Each number is 128 + 32 x the weight over its row's rms, rounded and kept within 0 to 255. Layers, rows and columns count from 0. Numbers have three digits each. The size before them is the row's rms in percent of the matrix's.

# layer 6 attention value, 32x96, rms 0.16, rows 0-31, columns 0-95
094:113113152184105146157111115081105166112134115088168091158230098185114104099124125116087110118156124163068142150132164134120136111102129134161152142111182041170099120129112105097165094112108137125102157129145165196120144128143112131070162136168131181149148130154119148102098164073195064112
098:090163127110118210189145141149115142073089082118096066111155129120203122098109146146127158152153198093090111107112085156095119176118120159075152118151074103107134152104155211153095112104188145114120152098128176092083112074102126098145118128126115095132174121134171109129114132116148162174
101:126172096162071151145086157092110112169205190170120146124129167189181071100109098154175080108125118140179091146142146132097066165085121152112113131174106118149128194071113102161142079109141161162145147108163101153122182163150097138170119101152129155103142090130090093115118101125103139103
102:066167117095124122102201079150202106154168116123102111171156104120160114094116130116110162137087082131127118157136157153109085106130159125140150188189075197080057120119136083173140160179142182133148141098120127143096146041152128134090134124131118121136148175144139161108155108096085116112
107:146149143139070070083163133187167148129158113122162134124125145116178077105113114174073123165137109101134119119119106139110157159080132137185147150111104147135179129082216160113066126087157142139129150145107155101064168039116120153128114126142158162150142091069149129092094165127125183166
105:166172140130175116209113113111103085145176131022166166144131163127136104109156129113102090068126139114126089103145125159146102119109126116086179157137123141109095139128078163101127163133143141109132215125140108127132101117196113126131052168168127149124059096116157080112104136124108136193
090:138107091123094080128133143170095072107167167142093070111118102151117135164133115062172083116120212209087152143148128128109125080112125116140156139143123132126103132077109108157126094145124085140106127150199184141154179088116169116165118155178117082165181169106138096151123144176122073143
100:111084115183074074182156116122138182209123090185147136134096087128127087128097122138153125133126139127077114142071133127114135101095203189112146140110190114062103125127124150102146108153103081145148134186171146136192192120173141118145114144092161131152092129108106113076124109135151177124
097:075127143152163120161111140140149107144147141167102130099086133057124204118147154136109162126097106103103179078134076140191089166077071126177130136186143108094144129144135106172141098179146146108192137113125092101146140099146192138087089135154071150148152110159063105142087116133188109143
103:116110123115162048151174196190133119111094142120163133127140167141120165142131089132106122146169126167120169125162117071130087131089155140141133195108160061135111124159140091096142089136085153074083138088164186179142166162145077083090100122122095097173096148160092156130149157100082147155
099:143126148144073127175179163144097076106126100085163087155123139115175156110157202140174102078113152116090168140150139116150129181202126138150116123095158049105138169151093151138109133152105137177116144193083068075088066162139134120147157100082090094126147116134155126122139163122133105092
091:122142168181158115137073133110160126162099127148103103174146098105127041141181147102136117099143166081115187080100121150112128121087031101099116098135134127077082156124152077070141163168131146100133074083092151138145184113190126188178143127104096128137150102110137116101140129153142137100
096:097183104100096144123121117123147135126094142166120133072056108100168138133111153122110090159132184128159104117201135137109123111142115122094224141082088051094161120136108115109158164131166125150101102121135105096141128171186145138087155079226093071141115104153101157157082117132122154121
095:150147139095127121133094126133101177133151131139129101074149117099153157133152093059103186101162118063171152108144112160118153093137088157127091172140186094181087121157145133124168100083161113124123158142166119145084111108132121106165231167183140163167095119113134118102065144151056156091
094:159146122127095137162150131099089158146135075137124141164097157104219135080099129144140114144163133121071101115102120116121210161146170067141074103169174109140145110122141104106179153162173154095129081127118139115131170119127165123105060161137069102166098104166136083179081154165128162077
099:195065210137138058096116101112112130169135139111134097144149171072173114120109088115119130100166187071181140168107129138115129109065125154169102103153116146130134123117130103123188115189144117132139164103104118145154086088151143179057147131132129126116091203149108147137180135109137180127
104:200078149132082140115154165099167152152109090143119180066101138175165126111162123162167178129107129128164090103140097134078116094126099157091109106162063117142135094114138021097115135137130111106113087143143098063141140153102138134105151154092111168166150171119142136152114148161080153201
100:103082156081101066088081123111160164066138120128079116132102190149090121172131102102152189092223175119121121105107147094145144151158134162188170121139179150117109159147167120110130167106116094157168143121162096121140082152157171096117080111112122158122159113116163108177156143134188165136
102:127163173157145119130116122175140108128109100157165144086133086176170116094099173137117193116089139119160137208145131152149133024153140117087109123133179182176110125084181124107110155078119112116160152165102165154143117111102125123137091103111106137118170102197136151070074088113140168090
103:158139173069132131165159152133129129118154135077106103198110160142091153158114137067095121104132111156160170038172112114077159119136155159091168072076152129134153148121137114170104095128161150125202047077156138121099161135127087121134147159103095116066134120194108126129099133144127145156
104:186176128116137081130109140085132078069127129102155185151119125125142190166113125171113154146137166164114160113153138161129121104150100168085109098169180106106105155111192114131118179172158173109144135139143163126141156106123145127060197124141170095116186104080130058087144140069088118167
094:180138118191141121141180082139132133107145161129077133138119118067134126127160115190137196143084088158149113148116192112083101098081111159125171181144206121130143124129108135096097109109154098113071079093129163101154176133094121122100121149143091133120101132127185061088127099096094150062
110:153112185158107056080141181087158161136077093137164143117106172113139151178109099137096156109149114121068131142104112129177134085106078151158183143170132162174082183125135143154143105096112174103183158122131142092124142130160107150156103155168128112100076116171090093120189123184143082088
096:125207143131129104128165096108152083127123109119102214150121053141135117162138070154167108131176151095115104072150110111117101058129161138160153117180121115103133133090056129124121059115143138112121172151140123148131142111119050113158111130093142194121112158143137122180098178106171078100
095:151143168162089108197147155105121160129168140097149091135148089130153105137078099116066149130150120174104148140082131058189166063138190111115122151154089103067100172118098107134125164147104096139083112136118116128189137206113113108162166127196059140109126168142106111127125123121131140169
100:159137088086164139143163163132124121129100152132105163143110200139138162121082049108123141135142183123069095087133168113114118077079065105160117093074061162092179172144150157085113183116135075173112129107129078141136135126113102086132173175126129160136106092158161146120147166138155157087
105:156140135057128129100123162103116134192065176118128133059083125121151042143112135160120128113137144114142158099060132109122134118102135133103184190165200111109087129074154113160125112107108121161166132150109089164156120116130177131108156182096113102108104116169144159077154179182142071123
108:134141171121140148151166086160133093114148108185157141085138103168118140116106120161104125100134141156112111175052126081140046138112101151115142108120125106166179105158146149155183179080095179118124119129150101182162129105192099127194144201091071081142125124064163124135085141097121115151
092:169139122169129146154125086092176125115168098172140068171126095126123183145117105112106154127135127108166146166113147086155137084164092094106139090082144085100086140112116108134139130052062133127168112185113198155113147161084152181107124115096123139144087108210110116114103134060069132154
095:142160087143094082127165125144149178142130098133149138119112091117051142130130109167057066090092135128101129120155124091128084125151122129098154107147142156144127134100124070118154145131129087094089173095131145144089171088154223100147157141125147196075176127206165166164156134096158159160
107:100170172137123145151122089109101171095143093164168152113075199137149062168159084088116090163148139128095165120119099160078094151097170193119121136156098136130102196105086124078141174134139142102161146157166170117126141112122137104063165108113127198135070192140143121098132115134131111085
111:147077097149175196141129128133156087083132103107154118130079104097128162102115139171074107119091138125144114165128174122083174095135181056147081079105150103152126143151193173117110079089114138130156145121100117172130090156112169130127174175146098120159130142075156110170166062198120115135